python train.py --n_layer=14 --d_model=160 --n_head=4 --n_kv_head=1 --head_dim=32 --d_mlp=320 --vocab_size=2048 --activation="swiglu" --norm="rmsnorm" --norm_place="pre" --norm_eps=1e-05 --positions="rope" --rope_base=10000.0 --rope_fraction=0.25 --qk_norm=true --attn_scale=0.349 --bias="none" --tie_embeddings=false --parallel_block=false --extras=["some layers without positions", "some layers without attention", "local attention windows", "shifted keys", "value residuals", "hashed n-gram embeddings", "skips across layers", "LayerScale"] --init="uniform" --init_std_qkv=0.0188 --init_std_o=0.00355 --init_std_up=0.0188 --init_std_down=0.00355 --optimizer="adamw" --lr=0.0025 --lr_mult_qkv=0.4 --beta1=0.9 --beta2=0.99 --lr_head=0.00914 --grad_clip=1.0 --warmup_steps=547 --schedule="wsd" --decay_fraction=0.558 --decay_shape="linear" --final_lr_fraction=0.1 --batch_tokens=16384 --seq_len=768 --doc_mask=true --z_loss=0.0001 --train_tokens=194500000 --steps=11872 --dataset="wikipedia_en"
Each number is 128 + 32 x the weight over its row's rms, rounded and kept within 0 to 255. Layers, rows and columns count from 0. The size above them is the row's rms in percent of the matrix's.

# layer 2 MLP gate, 320x160, rms 0.14, rows 48-62, columns 0-159
size [ 99  97  98  97 105  98  99 101  92  97  91 102 101  99  84]
[[157 122 126 145 106 137 125 131 115 101 125 155 201 161 149 126 126 168 161 113  92 132 130 174 133  85  94 127 141  23 120 112 134 144 142  51  73 106 125 154 173 118 134 176 170 114  95 140  76 114 139 108 163 141 123 137 105 154 129 111 137 110  79 143 124 187 192 109 136 163 191 176 140 130 157 126 127 196 122 136 121 188  81 112  93 133 138 145 107 138 154 111 112 127 106 124 109 202 174 142 172 180 168 186 186 193 156 133 162 119 127 118 118 114 100 149  94 123 163 161 104 111 204 159  75 104 118 146 166 138 105 139 119 116  76  98 138 128 107 165 159 176 108 131 117 121 119 169 111 106 170 150 181 144 136 111 116  85 205  81]
 [160 169 141 147 114 123 148  95  93 166  92 145 103 184 142 157  98 128 103  65 125 176 133 157 114 142 137 121 148  86 103 123 127 132 123  95  89 128 134 151 131 139 135 123 100 102 160 119 104  90 135 102 133 165 143  95  87 178  84 128 126 179 186 195  98 124  50 122 114 201 118  94 150 139  76 106  61  76 131 136  80 153 124 149 128 135 151 150  67 134 105 161  65 139 142  90  93  83 112  85  71 101 135 144 147 109 155 155 148 111 150 122 161  62  68 178 179 121 138  97 151  95 131 117 168  96 142 109 147 136 163 183  92 138 167 125  76 166 128 119 157 118 108 177 135 142 151  76 120 129 219 113 121  87  99  79 154 122 172 152]
 [164 107 133 138 143 140 126  95 106 114  95 143  89 119  83 144  99 125 109 172 112 135 104 136 182 109 110  88 139 142 119 105  92  79 176 149 159 121 112 142 114 126 128 102 139 141 157 142 122 122 204  84 129 136 118 190 155 191 111 134 154 121 150 175  78 163 126  93  94 141 101 156  78 167  68 115  90 173 151 132 229 154 147 114  95 125 229 132 161  74 155 111  98  78 141  79 141  73 151 116 126 113 130 142 176 144 142 135  73 157 104 118 163 129  94 111 142 134  58 143 157 158  40 135 151 106 105 131 102 116 174 153 140 131 158 116  68 140  78 151  82  88  89 160 129 131 155 119  95 145 105 204 115 142 151 149 159 123 161 140]
 [ 75 125 138 146  95 110 138 161 126 142 119 121 123 181  75 132 136 131 175 108  79 164 167 105 174  56 199 200 134 140 158 160 155 129 114 168 150 126 144 136 124 130 122 106 137 169 111 131 131 161 128 139  67 116 131 121 154 106 129 111  82 165 132 115 151  89 175 134 178 144 137 128 140 118  92 138 172 144 174 126 125  92  77 165  93 135 108 105 131 115  85 160 119  79 122 142 143  43 123 176 125 176 154 128 183 118 134 148 177 190 100 131 150 164 152 151  77 171 144 115 144  97 152  34  86  90 167 206 175 120 150 125 160 191 188 132 111 166 122  92 113 129 161 153 101 143 112 115 148 128  68 122 128 135  81 119 178 129 173 139]
 [ 88 109 129 116 167 133 139  97  74 194 136 143  81 191 112 193 104 144 124 137 117 111 133 187  98 145 150 111 143 140 135  94  98 151 165  66 139 122 138 170  98 135 183 164  74 124 146 105 116 135 130  71 137 148 121 120 132 156 158 122 147  94 116  98 122 148  82  95  99 146 137 132  97 110 181 156 174  91 166 144 102 167 116 102 132 203 182 184 167 107 140 191 115 156 166 156  86 183 160  90  89 151 124 137 115 114 191 152 148 146 141  99 119 173 119 184 113 105 206 176  62 111 135 155 135 130 112 100 125 159 104 163 100 171 127  78 141 159  99 144 114 179  90 130 212 147 121 154 120 113 104 157 143 132  97 152 158 184 130 115]
 [171 133 129 154 156 109 142 116  92  98 140 158  97 150  96 166 137 139 131 156 106  65 131 154 125  62 156 158 199 147  96 163 118 114 101 156 154 143 179  75 121 121 112 153  79  62 104 124 139 132 135 160  89 157 129 122 138 114 108 143 100 110 166 128 172 126 134 145 128 164 135  58 120 143 158  89 157 108 101  81 168 126  99 162 120 130 117 163 161 158 119 160 131 169 133  93 143 116 176 138 149 148 147  97 139 205 139 180 147 121 137  79 206 127 134 108 191  88 111 105 139 131  89 121 146 126 114 161 161  80  73 161 175 183 161  94  34  99 165 109 175 140 132 133 112 114 151 118 123 193 136 157 199 106 108 138 165 211 144 147]
 [108 108 142 101  78  85 161 151 113 101 181 140  90 121 130  93 106 117 112 134 140 134  85  81 110 107 174 108 131  93 148 115 149  89 108 104 106  88 111 150 122 102 162 161 167 107 128 159 116 156 112 123 121 131 171 172  88 145 118 198 166 158 176 139 171 156 106 106 133 130  67 172 121 115 121 187 130  66 138 178 108 127 171  95 160 125 131 153  88 183 150  86 104 143  99 106  91 167 143 111 158 124 118 146 131 217 101 100  90 123 116 103 107 123  79 180  88 139  72 166 145 130  98  40 182 114 143  98 133 141 151 138 127 123 130 109 105 141 119 162 123  93 116 146 119 131 160 107  26 104 198 195 150 174 147  72 171 118 119 166]
 [129 168 129 155 153 110 166 217 145 122 138 147 150 145  98 174 134 138 173 156 121 137 138  62 122 115 140 103 133 122 142 138 114  92 176 100 117 127  83  81 137 145  77 149 128  99 163 109 138 148 198  71 125 130 153 173 146 119 136 137 111  22 121 142 119 128 136 146 141 175 142 151 102 151  88 146 117 185  92 124 121 113 105 116 171 151 128 165 128  66  87 124 125  93 141 123 161 107 117 135 122 109  42 120 109 159 103  92  64 192 118 154 121 163  47 136 109 141 165 135 120 145 104 163  87  92 227  94 146 121  73 110 125  95 108 157 107 112 169 101  90 120  94 117 127 107 120 125 143  86  79  68 113 132  81 138 134  99 107  65]
 [141 125 138 207 133 123 109  96 132 136 112 130  57 119 114 142 124 122  77 187 109 191  55  88 141  89 165 109 106 133 159 120 155 141  96  61 129 136 126 176 131 125 160 137 114 161 154 128 103  75 133 107 111 170 161 141 128 108 133  54 109 134 135 172 141 163 129 121 142 168  87 131 106  91 172 138 115  92 182 127 175 116 103  93  90 122 236  72 114 144 107 141  81 130 142  41  89 158 157 118 119 110 157 144 154 141 134 149 140 153 124 144 135 120 185 138 149 128 115 139 128 142 155 210 117 177  47 116 126 142 109 130 156 142 156 112  65 116  94 169 129 129 112 183  64 165 143 116  84  94 112 129 141  91 129 155 110 180 133 120]
 [105  68 101 130 130  65  93 133 109 173 192 147  22  80 135 143 113 121 100 125 100 160 147 133 183 102 168 173 122 103 133 125 131 131  89  60  94 102 154 102 125  96 151  99 132 157 133  76 162 105 118 179 127 136  74 127  74 122 144 176 182 101 132 138 137 102 101 110 146 163 103  99  77 141 154 120 197  93 135 182 153 132 123 133 102 144 125 118 102 101 170 160  97  81  94 150  95 148 174 126 120 138 160 171 119 143 121 118 107 108  90 175 155 109 171 137 104 114 122  85 176  54 170 126  60 139 118  79 154  81 103 178 146 106 110 130 114 127 144 128 137 100 175  68 139 151 127 131  84 141  72 121 160 164 117  75 113 161  98 134]
 [ 75 115  79 141 135  93 145 109 145 134 191 152 157 194 156 120  63  75 119 149 134 117 110 138 152 132 152 106 141 150 153 137 169 117  59 139 106 132  67  85 139 161 169 133  84  98 104 105 114 130 140 142  97 106 168 150  90 150 150 131 112 135  75 113  94 106 121 115 115 108  69 103 119 163 132  95  94 142 144 146  85 152  85 127 181 149  91 133 165 101 134 172 122 129 160  97 108 128 129  77 133 126  90  62  91 175 154 166  87 145 177 107 141  88  49 181 145 184 152 135  85 138 178 176 159 184 131  95 131 135 147 188  90 111  46 144 102 146 128 147  86 141  99  90  85 119 147 110 155 141 132 157 148 126  79 177 149  86 125  75]
 [ 88 116 169 139 128 112 166 171  94  96 110 122 143 121 122 176 105 108 118 122  96 114 146 109 156 111 110  59 109 107 146 130 131 107  96  70 106 109 142 105 151 159  64 183 146  56 162 149 133 134 197 169 121 160  95 133 138 126 153 204 158 125 179 195  67 106  59 115 101 132 144 170 105 161 102 146 172  48 152 116 128 158 146 110 144 220 145 100 117 104 155 118 179 103  83 121  99 102 198 132 152 134  64 139  87 142 136 124 131 115  95 143 158 114  83  67 129 113 144 144 115 163  96 183 128 175 119 123  98 137 127 194 127 139 129 157 155 152 126 112 103 125 164 111  94 169 132 132 159 129 180 114 135 139 103 105 153  66 140 168]
 [161  77 123 129 109 147 135 141 155 152 143 178 148 142 155 118 195 117  95 153 140 120 162 124 101 121 135 159  97 188 129 151 122  89 104 113 153 188 180 104 129 139  89 162 105 137 132 129  83 154 159 109 115 147 110 196  94 150 140 113 148 120 130 110  78 112 156 148 146 133 158 134 104 123 169 158 188 137 137 182 126 118 117  97 181 174  77 127 145 117 134  93 166  81 169 151 111 151 143 183  88 167 143 145  52 138 120  97 136 164 101  86 141 123 108  98 141 167  93 123 126 172  74 112 123 112 181  86  64 122 144 145  91  83  65 164  82 108 224 144 142 170 115 175 119 176 157 177  92  98  86 142 125 180  61 108  94 133 157 122]
 [ 79 105 160  63  98  84 178 107 103 130 141 137 104 138 165 117 142 171 108 102  67  88 102  94 115 175  73 141 160 120 137  67 103  72 131 149  94 145 129 209 145 124 153  92 125 135 171 163 113  93 109  52  63 152 149 184 112 152  99 104  95 142 114 113 101 140 130 155 181 179  75 104 128 105 130 140 124 125 142 154 136 170 156  85 134  81 154 113 107 148 173 185 115 145 175 116  78  88  93 156 141 123 134 120 128 120 123 151 133 117 152 130 109  65  47 110 126  98 130 132 167 154  82 118 166  93 142 119 115 145 161  98 174  98 156 151 146 120 127 145 109 144 132  98  69 171 168  74  74 111 154 177 180 188  86 129 132 118 115 125]
 [ 99 170  90 128 152 159  94 161 173 117 165  79 143  72  98  94 156  98 137 171 185 155 151  60 144 157 132  90 140 198  91 129 143 125 106 184 130 135 113 162 189  99  73 141 154 176 138 110 118 137  76 102 108 122 156 113 151 151 105 128 174 156 162  54 139 103 161 121 124 135 112 124 178 152  55 136 150 106 140 158 115 102 151 135 153 167 123 176 136 143 145  97 133 172 153  76 120  89 132 152 109 125 139 170  85 106  98 160 139 124 131  58 145 186 165 151 169 155 136 111 146  94 121 117 120 129 148 161 170  78 155 172 119 154 164 121 128 120  81 147  93  71  82 140 157  90 113 124 138 127 152  35  97 143  72 136  88  90 139  86]]
# layer 2 MLP up, 320x160, rms 0.141, rows 48-61, columns 0-159
size [100  95 103 103 102  93  97 100  92  97  89 104 103  98]
[[ 72 114 111  81 139 122 117  87  94 163 149 167 107  91 115 110 108 119 135 153 136 134 148 117 118 153 157 108  85 136 129 135 131 155 154 169 164  98 111 106  65 115 154 110 118 173 142 131 136 155  99 182 128 146 188 114 160 119 129 101 100 115 116 148 151 103 157 107 147 112  83  84 151  60 135 150  73 109  89  93 164  78 120 173 235 107 110  87 154 165 170 169 110 154 152 133 114 112  84 134 128 158 133  71  87 154 105 139 122 166 124 153 133 162 134  73 156 194 143  36 120 101 154 139 155 187 118 120 170 145  83 129  88 162 146 213 107 128 111 129 111  70 159 102  90 167 176 135 119 120 151 153  99 139  60  97 147 144 105  87]
 [137 111 128 137 139 166 170 161 130 153 131 128 120 135 166 140 131 117  73 122 147 126 130 156 149 134 143 131 105  79  85 146 148 148 164 141  88 151  77  97 127 127 130  86 134 180  78 112 107 152 109 169 132  64 134 163 158 117 147 166 134 125 147 217 111 166 106  97 153 134 120 136 121 106 113 123 117 102 212  98 140 120  52  89  96 128 107 106  93  59 113 173 113  96 111 162 164 147 171 169  95 137 141  85 129 116 196 167  84 100 125 173  55  80 101  84 116  93 188 181 159 105 134 100 174 147 119 145 132 126 129 131 162 179 103 147 174 140 131 157 141 127 175  95 167  92 159 131  83 117 144 141 178  44 161 152 167  73 167 143]
 [120 146 162 117 162 140 152 100 124  93 124 152 118 193 132 158  98 105 100  83 114  99 159 116 102 140 109 107 145 116 137  95 220 114 144  51 128  93 138  97 140 118 156 130 171  75 168 149 119 185 130 129 130 146 107 173  76 108 148 129 164  78 118 146 166 138 147 153 128 112  91 116 165 135 111 149 134 135 125  86  85 166  69 103 120 140 127 147 112 135 151  72 129 109  57 135 119 127  67 146 143 127  21 129 128 181 127  81  95 144 141 187  94 102 132 155  78 109 131 172 105 159 126  95 138 151 127  87  93 111  59 135 136 162 132 128 116  89 120 181 153  75 157 162 226  82  93 165 134  90  96 157 135  93  91 142  90 121 118 158]
 [107 100 132 124  65 101 125 162 104  89 123 122 137 102  77 114  87 133 147 146 127 189 136  72 172  62 141 162 116 156 161  68 146 101  90 176 136 104 137 189  49  92 149 137 158 124 125 124 124 162 123 191  71 114 140 148 178 101  73 128 141 164 106  97 148 125 125 113  92 146 166 119  69 165 110 111 139  73 158  93 174 125 151 112 129 121 136 135 156 136  87 149 165 128 132 110 168 113 160 107  92 125 104  73 108  76 110 134 179 122 111 184  98 185 128 148 102 188  99 135 150  99  71 138 134  89 145 127 169 150 177 100 133 150 137 156 135 141 135  85  92 155 140  45  61 110 127 118 105 131 159 175 119 175  83  90 152  89 147 161]
 [149  91 116  89  84 138 133 113 145 159  79 108 128 153 127 156 118 149  74  47 172 131 172  92 136 132  99 105 126 147  98 200  79 131 140 161 112 121 143 135 169 134 118 130 177 136 131 147 111 197 112 125 152  68  94 126 188 133 127  60 106 155 108 140  92  80 148 101 124 151 135  86 121 124  82  85  87 121 109 103 182 102 201 117 141  88  85 199  98  99 127 137  94 162 148 140 141  78 105 160  94 137 164 166 121 123 115 199  94 155 126 120 125 121 135 144 112 136 124  83 138 154  96 137 112  79 171  92 128 202 197 146 150 117 117 116 145  96 139  82 137 138 125 120 119 193  88  76  69  91 134 139 122 182 171 188 129 111 143 140]
 [123 158  60 129 182 143 112 109 103 110  49 144 120 141 113 121 113  92 129 202 110 182 131 149 124 109  84 153 145 154 108 140  84 162  99 138 142 139 167  61 172 114 192 173 120 115 134  61 108 129 167  71 150 151 124 146 156 155  61 149 139  96  89 144 101  65 140 114 149 194 159  99 114 160 101  91 104 109 144 112 142 135 106 122  80 159  95 146 148 175 140 106  79 175 143 164 144 125 145 159 162  91 191  98 132  94 183 140 150 124  95 128 178  95  99 129 161 126 108  74 233 105 105 149 109 109 175 164 158 124 143 135 131 132 105 143 143 132 115 111 154  80 142  81  78  91 152 112  97 148 153  92 118 132 115 138  99 157  95 170]
 [104 149 107 132 127 192 139 100 123 102 152 119 136 106 150 104 139 146 156 141 111 126 159 147  98  89 131 119 114 170 105 135  96 146 160 119 163  98 136 160 112  92 148 232 148 107 147  89 106 141 134 103 110 234 178 167 123 152 121 102 156  74  80 101 135 135  98 119  62 104 118  72 171 154  80  84 118 150  97 120 142 124 104 148 124  75 196 122 136 153 125 146 119 146 176  85 145 141 101 173 101 153 136 134  64 135 136  96  89 122 130  96  84 114 151 122 143  79  83 139 112 144  92  87 116  96 171 132 160 162  70 138 182  30 148 173 131 134 118 167 120  84 116 149 152 129 193 106 181 134 158 102 156 142 148 108  86 175  83 129]
 [126  87 129 104 158 102 100 149 141 160 195 116 128 182 135 156 104 106 123 116  93 156 175 165 126 146 195 130 154  92 133  77  48 125 116 132 118  96 104  99 142 110 143 146 102 122 133 120 133 152 140 140 135 127 102 101 199 104  85 174 148  75 155 123  82 185 110 150 102 105  97 109 210  98 102 119 182  63 168 117 109 132  86 156 120 118 144 153 158 146 109 120 132 210 141 124 126 173  80 147 148  96 108  96 126 162 142 152  69 175 114 165 126  63  86 134 104  85 146 122  78 178  95 129 118  48 145 145 102 133 104 166 140 142 120 154 105 137 103 180 156 157 195 142 167 120 117 135 147 194 115 163 121 123 132 175  86 109 123 180]
 [136 176 100 111 104 122  82 103 143 133 131  94  90 199 143 207  88 149 139  89 176 153 134 140 103 146 131  67 145  69 115  56  84 137 104 168 134  94 130 206  70  58 186 146 137 151 128 121 113 133 169 141 166 188 111 114  99 124 171 142 123 144  96 111  99  94  90 169 139  92  91  98 162 103 113  92 132 129 139 175 146 130 136 112  85 177  93  83 158 153  44 120 134 125 129 100 155  99 113 152 140 128 169 139 135 113 119 129 132 165 106 188  93 144  67 115  98 152 113 126 144  65 120 146 196 121 107  97 135 133 155 151 112 103 113  96 148 181 124 137 131 124 133 129 156 143  84  79 102 161  71 137 168 154  88  98 142 171 103 161]
 [145 100 143 100  97 125 159 134 139 123  85 149 107  91 156 174 137 142 129  24  92  94 112 152  48 161 119 121 145 169 181 115 130 102 169 103  84 137 165 114 155 123  86 159  88 136 172  95 125  65 137 107 113 192 143 128  61 119  97 142 102 110 145 153 117 139  94 107 144 195  54 188 171 121 128  98  86 148 125 107  90 147  99 120 150 105  66 121 119 135  92 192 140 112 138 117 116 165 149  91 156 114 163 104 165 124 174 162  87 130 140 119 152 104 136 141  80  87 133 105 120 154  80 167 114 132 177  67 160 144 157 141  86 100 101 167 128 168 131 134 107  73  92 109 142  97 171 139 172 127 205  98 148  96 134 110 144 140 169 150]
 [125 143 143 132 116 142 100 117 162 137 134 122 160 125 164 125 112  96 173 156 141 123 139 193  98 178 143 149 157 126 144 151 122 141 111 169 186 143 110 173 132 152 116 161  67  96  72 151 116 192 134 103 118 134  85  68 131 149 163 133 194 101  71  84 116  95 127 114 151  98 106 117  75  99 142 161  82 134  98 159 157 144  82 141 123  68 121 101  90  89 133 125 176 162 189 125 182 133  77 170 120 135 154 129  93 103 120  62 165 103 139  88 194 110 165 159 158  80  65 125  97 146 118 104 109  73 158 143  81 136  60 162 124 156 136 160 175 179 115  80 171  67 140 159  93 104 136 150 116 156 119 131  98 146 169  95 173 129 134 157]
 [135 142 143 127 197 140 128 119 129 142  84  77  89 171 140 137 105 113 142 142  91 130 236  85 140 112 134 138 107 164 106 132 166 116 167 128 189 200  94 162 103 121 141  66 129 110 121  66 117 131 150 142 121 171 124 153 140 131 153  98 134 124  92 146 185 124 190 100 130 164 102 179  86 186 102  76  90 107 121 150 122 140 146 110 100  51 104 116 158  75 156 105 116 106 175 162 135 164 125 117 101 150 164  62 184 120 139 120 126  95 178 192 149 136 103 119 123 170 145 128 140 167  99 119  81 145 165 143  60 135  70 144 125  99 161  92 151 174 102 144  89 121 136  90 184 149  98 174 127  85  99 183 118 127 143 139 116 136 109 142]
 [173 158 156 172 135  79 125 155  99 102 142 173 165  75 155 177 146 108  99 204 103 178 119 125 125 105  66 101 150 158 124 122 165 129  95  79  49  98 150 124  55 168 116 130 102 137  94  98 127  96 120 142  66 118 178 148 120 164  96 183 116 137 120 105 104 117  78 196 165 173 150 126 164 172 169 140 124 113 122 142 154 190  88 110 151 133 107 113  87 136 134 118  96 126 133  94 155 155 118 119 130  93 115 109  88 119 146 107 137 175 166 156 117 122 100  89 147  73  89 174 122 160 123 101 186 166 191 139 144  92 146 146 111 138  79  85 119 114 179 150 141 121 150 118 144 175 136  74 145  58 129  85 159 125 146 120 141  68 141 169]
 [126 142 152 112 159 128 119  74 160 140 109 121 183 139 127 180  95 100 155 130 181 151 175 132 188 164 131 114 193 120 139 127 158 118 108 179  71 121 124 118 168 101  92 129 189 138 124  92 203 211 133 132  89 113 144 116 112  80 162 167 113  98 187 132  76 116 133  93 166 128 127 116  96 134 160  71 165 199 108 157 106 162  87 147  67 118 131 169 173 199  74  91 141  70 130 127 150 116  65  79 150 115  96 107 163 123  99 146  99 144 163  90  83  91 144 107 113 140  66 129 124 107 117  86 171 152 119 176 158 131 139 121 107 147 163 112  84 100 100 104 115  62 127 134 130 153 153 148 158 126 126 131 142 140 108  99 170 124 156 109]]
# layer 2 MLP down (transposed), 320x160, rms 0.141, rows 48-61, columns 0-159
size [ 99  95 100  99 100  94  99 101  95  99  93 103 105  99]
[[123  58 121 123  81 111  94  62  84 114 152 131 117 128 105 119 159 150 129 112 125 126 138 114 157  65 168 138  74 128 148 100 160 146 157  43 218 117 168 114 163  65 142  84 136 114 176 131 130 143 158 182 134 161 154  86 140 122 153 142  89 169 108 136 161 125 149  52 175 158  96  89  75 114 145 163  75 135 109 118 169 121 136  81 183 129  91  94 116 160 126 187 134 107 149  84 165 159 126  95 174  94  95 154 122 175 139 146  97  85 127 152 122  89 110  76 160 172 147 131 118 121 186 147 124 150 180 155 135 197 138 155 165 118 130 157 122  92 120 140 121 122 128 117 167 126 179 164 141 132 118  82 179 104  71 121 124 155 127 118]
 [152 106  95 198 137  90 139 132 146  94  77  90  93 104 160 122 162 141  64 124  63 169 166 162 113 108  89 117 148  83 121 128 137 148 181 194  76 161 118 105 112 143 173 211 138 188 101 154 100 128 154 116 128  90 122 127 122 201 133 102 142 138  84 111  99 134 126 129 113 177  72 109 175 105  98 173 122 148 122  88  99 152 156 131 136 114  91 140 106 112 100 112 145 144 148 138 101 139  81 109  73 116 158 119 101  81 137 197  71 124 152  83 123 116 157  73 180  82 112 136 133 104 141 205 178 143 101 152 137 148 146 133 136 123 135 238 154  54 115 122 156 102 130 102 136 124 175 146 153 150 117 130 129 113 121 116 118 151 156 142]
 [155 101 106 174 169 131 145 131  83 141  99 129  53  81 109 124  98 156 128 188 176 117  90 132 164  93 145  81 121  90 152  79 138  58 148 134 161 147 115 134 121 135 138  97  91 132  99 126 157 120 200 119 120 112 106 158 136 138 175 130 119  96 148 129 110 150 124  58 135  30 129 145 136 142 117 132  88 137  69 136 177 118 131  92  79 113 160 139 144  99  99  85 109  84 180  97 165  97  99 114 170 133 164 183 150  86 126 138 118 140 158 153 121 131 103  97 121  87 174 145 157 150  65 102 152  86 143 168 118 134 178 143 113 172 131 168  75 215  86 147 119 106 105 132  98 140 173 110 123 158 127 198 124 145  81 107 142 158 176 166]
 [171 133 137 142 139 134 151  89 138 178 190 137  97 152 140 118 103 106 130 114 169  92 152 132  74 193 100  60 163 129 136 195 104  94 142 123 120 151 127 144 208 158 124  64 184 140  78 142 110  99 146  91 151 184 129 129 126 147 127 104 155 115 123 151 169 182 109 158 116  40 131 144 156 111 148 153 118 109  92 132 125 146 121 170 132 142 141  99 129 138 125 131 120 107 154 164 115 165 139 127 185  51 171 133 141 191 138 101 132 111 142 129 186 113 145  87 149 108 174 155  33 145 141 132 118 167 121 158 124  98  50 133 127 125  93 143 149 179  91 148 118 154 113 187 165 125  90 133  52 142 123  79  71 118 100 142 125 145  97  98]
 [142 146 117 156  63 120 148 116 150  76 134 106 147  80  78  88 151 172 123  95  68 127  63 120 157  81 109 123  78  95 112 156 166 114  84 176 163 103 121 148  94  80  94 140 151  97 165 147 190  98 116 174 138  73 127 169 187 122 104  94 125 143 114 123 118 117 160  85 165 186 128 134  94 133 149  90 108 159 150 154 147 187  80 144 103 125 117  70 101 118  93  58 128 120  97  87 139  80 107 116 145 176 154 119  86 194 114 147 138 152 136 116 122  98 117 104 110 153 123 155 162 142 150 135 113 108 103 115 136 139 192  77 155 136 156 174  94 126 121 156 140  80  97  89 102 157 130  78 149 118 214 142 174 141  95 159  82 133 188 133]
 [162 135 130 104 160  88  87 119 152 124 159 122 174 153 119 115 129  38 189 103  88 154 124  90  70 176 105 144 109 105  88 121  95 144 131 122 130  86  85 112 145 130 132 159 166 140 128 147 132 135 167 102  86 162 168 188  81  91 119  69 125  72 110 144 107 132 114  67 151  73 131 133 120  60 104 143 153 140 120 113 128 111 114 156 170 158 143 198 125 136 139 229 144 181  90 179 112 105 122 162 126 138  87 104 177  47 157 149 168 115 118 143  72 155  71  91 150  93 177 147 107 188 107 102 108 155 128 124 134 104 121 111 134 120 106 116 131  99  81 157 167  84 100 117 143 128 134  97  93 122 113 115 156 151 139 174 144  74 166 147]
 [ 67 120 123 160 125 130 129 174 124 105  25 118  74 129  71 150 170 118  97 110 128 112 132 136 152  67 122 135 100  95 145  60 143 176 140  73 150  71 128  94 123 115 105 194 163 134 206  67  90 132  97 123 158 144 164 109 119 174 127 175 109 150 124  78 201 130 131  93 110 146 129 146 200 145 110 112  67 102 132 107 171 167 167 146 120 119 154 149 108 120 147 128 146 115 169 146 123 126 177 145 142  39  93  90 146 169 118 123  91  76  57 159 136 115 100 175 140  97 154 124 143 100 117 105 116  51 140 112 137 146 150 109  70 131 137 154 114 153 117 126 131 130 155 168 125 126 163 143 117 130 145  86 130 153  94  85 136 106  96 113]
 [ 95 135 144 155 145 142 151 176 132 103  95  99 105 171 127 158 159 190 136 192 130 132  71 186  99 104 159 158 105 142 129  78 108 115  74 160 141  76 143 123 171  90  89 178 122  80 171 121 142  91 114  74 138 126 134 152 140 141 159 127 127 121 138  97 163 173 164 122 127  66 121 121 165 159 118 130 155 170 153 142 112 153 149 141 189 182 157 177 157  83  75 101 117 120 170  91 138 128  84 126 149 161 130 104 155 125  92 132 119 160 174 156  80 187  80 131 158 159 127 147 113 157 144  91  62 113 125 104 116  99  60 114  81  81 131 192 126 174 124 101  89 111 137 117  93 147 159  91  89 106  52 103 101 166 123 203 122 129 131 112]
 [207 163 105  72 116 162 120  95 155 147  97  83 122 115 114 154 104 103 162 129 222  91 104 117 172 120 111  41 132 117  50 137  78 151 123 120 131 113 130 151 142  58 151 148 126 123  99 146 136 110 109 206 150 101 107 137 103 117 137 162 117 124  88 153  99  52  97 173 125  36 118 114 162 104 116  84 150 194  82 151 120 115 132 138 171 137 113 124 138 133 125 168 124  93 154 177 169 138  66 153 143 151 140  87  69 109 163 135 160 168  93 132 148 122  60  84 141 124 101 131 150 125 129 118 203 126 136 162 110 133 100 123 104 102 121 148 129 158 114 110 135 156 181 177 163 124 116 118 139 152 183 142 134 186 139 126 142 145 115 131]
 [123  55 113 169  56 146  88 147 184 110 143 133 111 120 132 163 113 109 108 140  80 149 154 132 136 138 128 155  87 136 147 132 171 156 143  98 111 130 151  94 117 108 175 193 118  98 154  50 104 138 152 121 119 188 135 167  88 136 147 172 153 136 167 120 166 115  79  61  85 224 109 166 138 140 109 114 113  97 113 163 116 156 132 160 109 159 147 109 136 127 172 133 131 133 155 112  55 157 158 114 152 186 175 142 123 170 129 157  86 129 161  94 147 107  95  97  81 111 123 129 175 125 135 175  93 160 114  82 148 104  86 145 127  96 130 142 189 146 115  73 144  53 113  75 142 134 140 105 122 103  88 109 152  99 127  24 133 106 128 125]
 [ 88 174 139  94 168 142 150 187 120 139 138  84 121 119 169 140 116 136 115 145 109 105  89 124 114 126 143 124 171 148 141 144 115 122 155 139 186 123 153 147 139 139 117 127 115 154  98 161 106 133  72  84  69 127 128  99 125  71 130 181 115 125 153  95 200 161 110 159 153  66 122  74 123  94 113 183 107 103 143 102 110 154 125 144 128  98 148 147 136 120 190 106 138 159 103 160 187 143 109 155 110 179 190 117 128 120 194  80 142 117 110 116  81 102 174 117  82  64  98  92 138 130 107  88 170  88 132 185 109  96  69  92 147 141 117 178 140 162  90  58 196 121 155 146  89 119 131  89 146 120 166 134 142 117 198 164 112 162  38 123]
 [143 124  89 129 120 124 170 129 153 114 151 175  68 160 125 134 110  97 100 135 139 112 126  71 136 112 139 156 109 197 125  80 169 123 164 191 174 191 121  94 102 109 176 139 100 153  91  67  97  94 112 146 185 127 101 121  97 149  94 119 159 127 129 125 162 119 144 111 160 158  81 145 123 199 167 139  77 110  87 135 103  93 149 112 122  77  92 195 129  55 111 156 121 126 177 164 143 118  79 153 102 214 167  97 166 137 136  98 129 141 168 151  89 158 102 138 172  89 172 134 177 149 140 106 134 157 141 154 127 128 131 112 140 145 137 135  95 118 184 182 143 132 122  98 101  99 125 150 108  87  42 183 125 159 156 153 117 121  66  88]
 [157 112 110 155 144 143 105  97 163 176  99 173 174 129 120 150 187 123 133 124 107 168 148 146 110 126 120 123 142 150 158 150 101  97 150  17 186  96 178 109 172 152 155 140  73  96 138 118  97 132 187 130 104  89 125 232  95 161 125 114 110 122 168 140  74 100 125 151 157 119 195 141 196 140 154 162 155 151 132 165 140 129 114  84 189 160 162 130 142  93 144  96 135 100 115 122 102 124 140 172 118 118 144 143  96 193  91 138 145 116 107 141 128 199  89 137 111 128 125 125 120 151 128 125 109  82 228 130 122 147 179 125 108  85 121 137 116 143 201 143 125 156 154 193 134 116 164 113 103 144  52 126 136 108  89  99 112 121 124 134]
 [ 99 140 166 121 159 167 188  61 133 121 103 153 192 134 161 176  69  79 137 145 175 150 144 114 210 181 137 123 161 124 161 163 129  52 170 131 137 104 143 104 156 154  93 107 136 156 159 114 111 104 127 115 144 110  83 151  96 108 226 148 144 155 146 169 149 111 124 138 126 103 140 143 130  90  97 174 146 158  75  96 118 127 131 107 121 128 125  99 160 156  79 114 154 106 148 177 125 124 139 129 115 170 100 138 164  89 152 156  78 136 179  72 111 131 186 166 106 148 153 132  86 150 202 161  88 112 105 153 135  95  99 141 113 110 163 131 178 153  95 126  87 128  99 102 175 107 115  76 129 158 147 100 102 135  77  55 176 123 133 169]]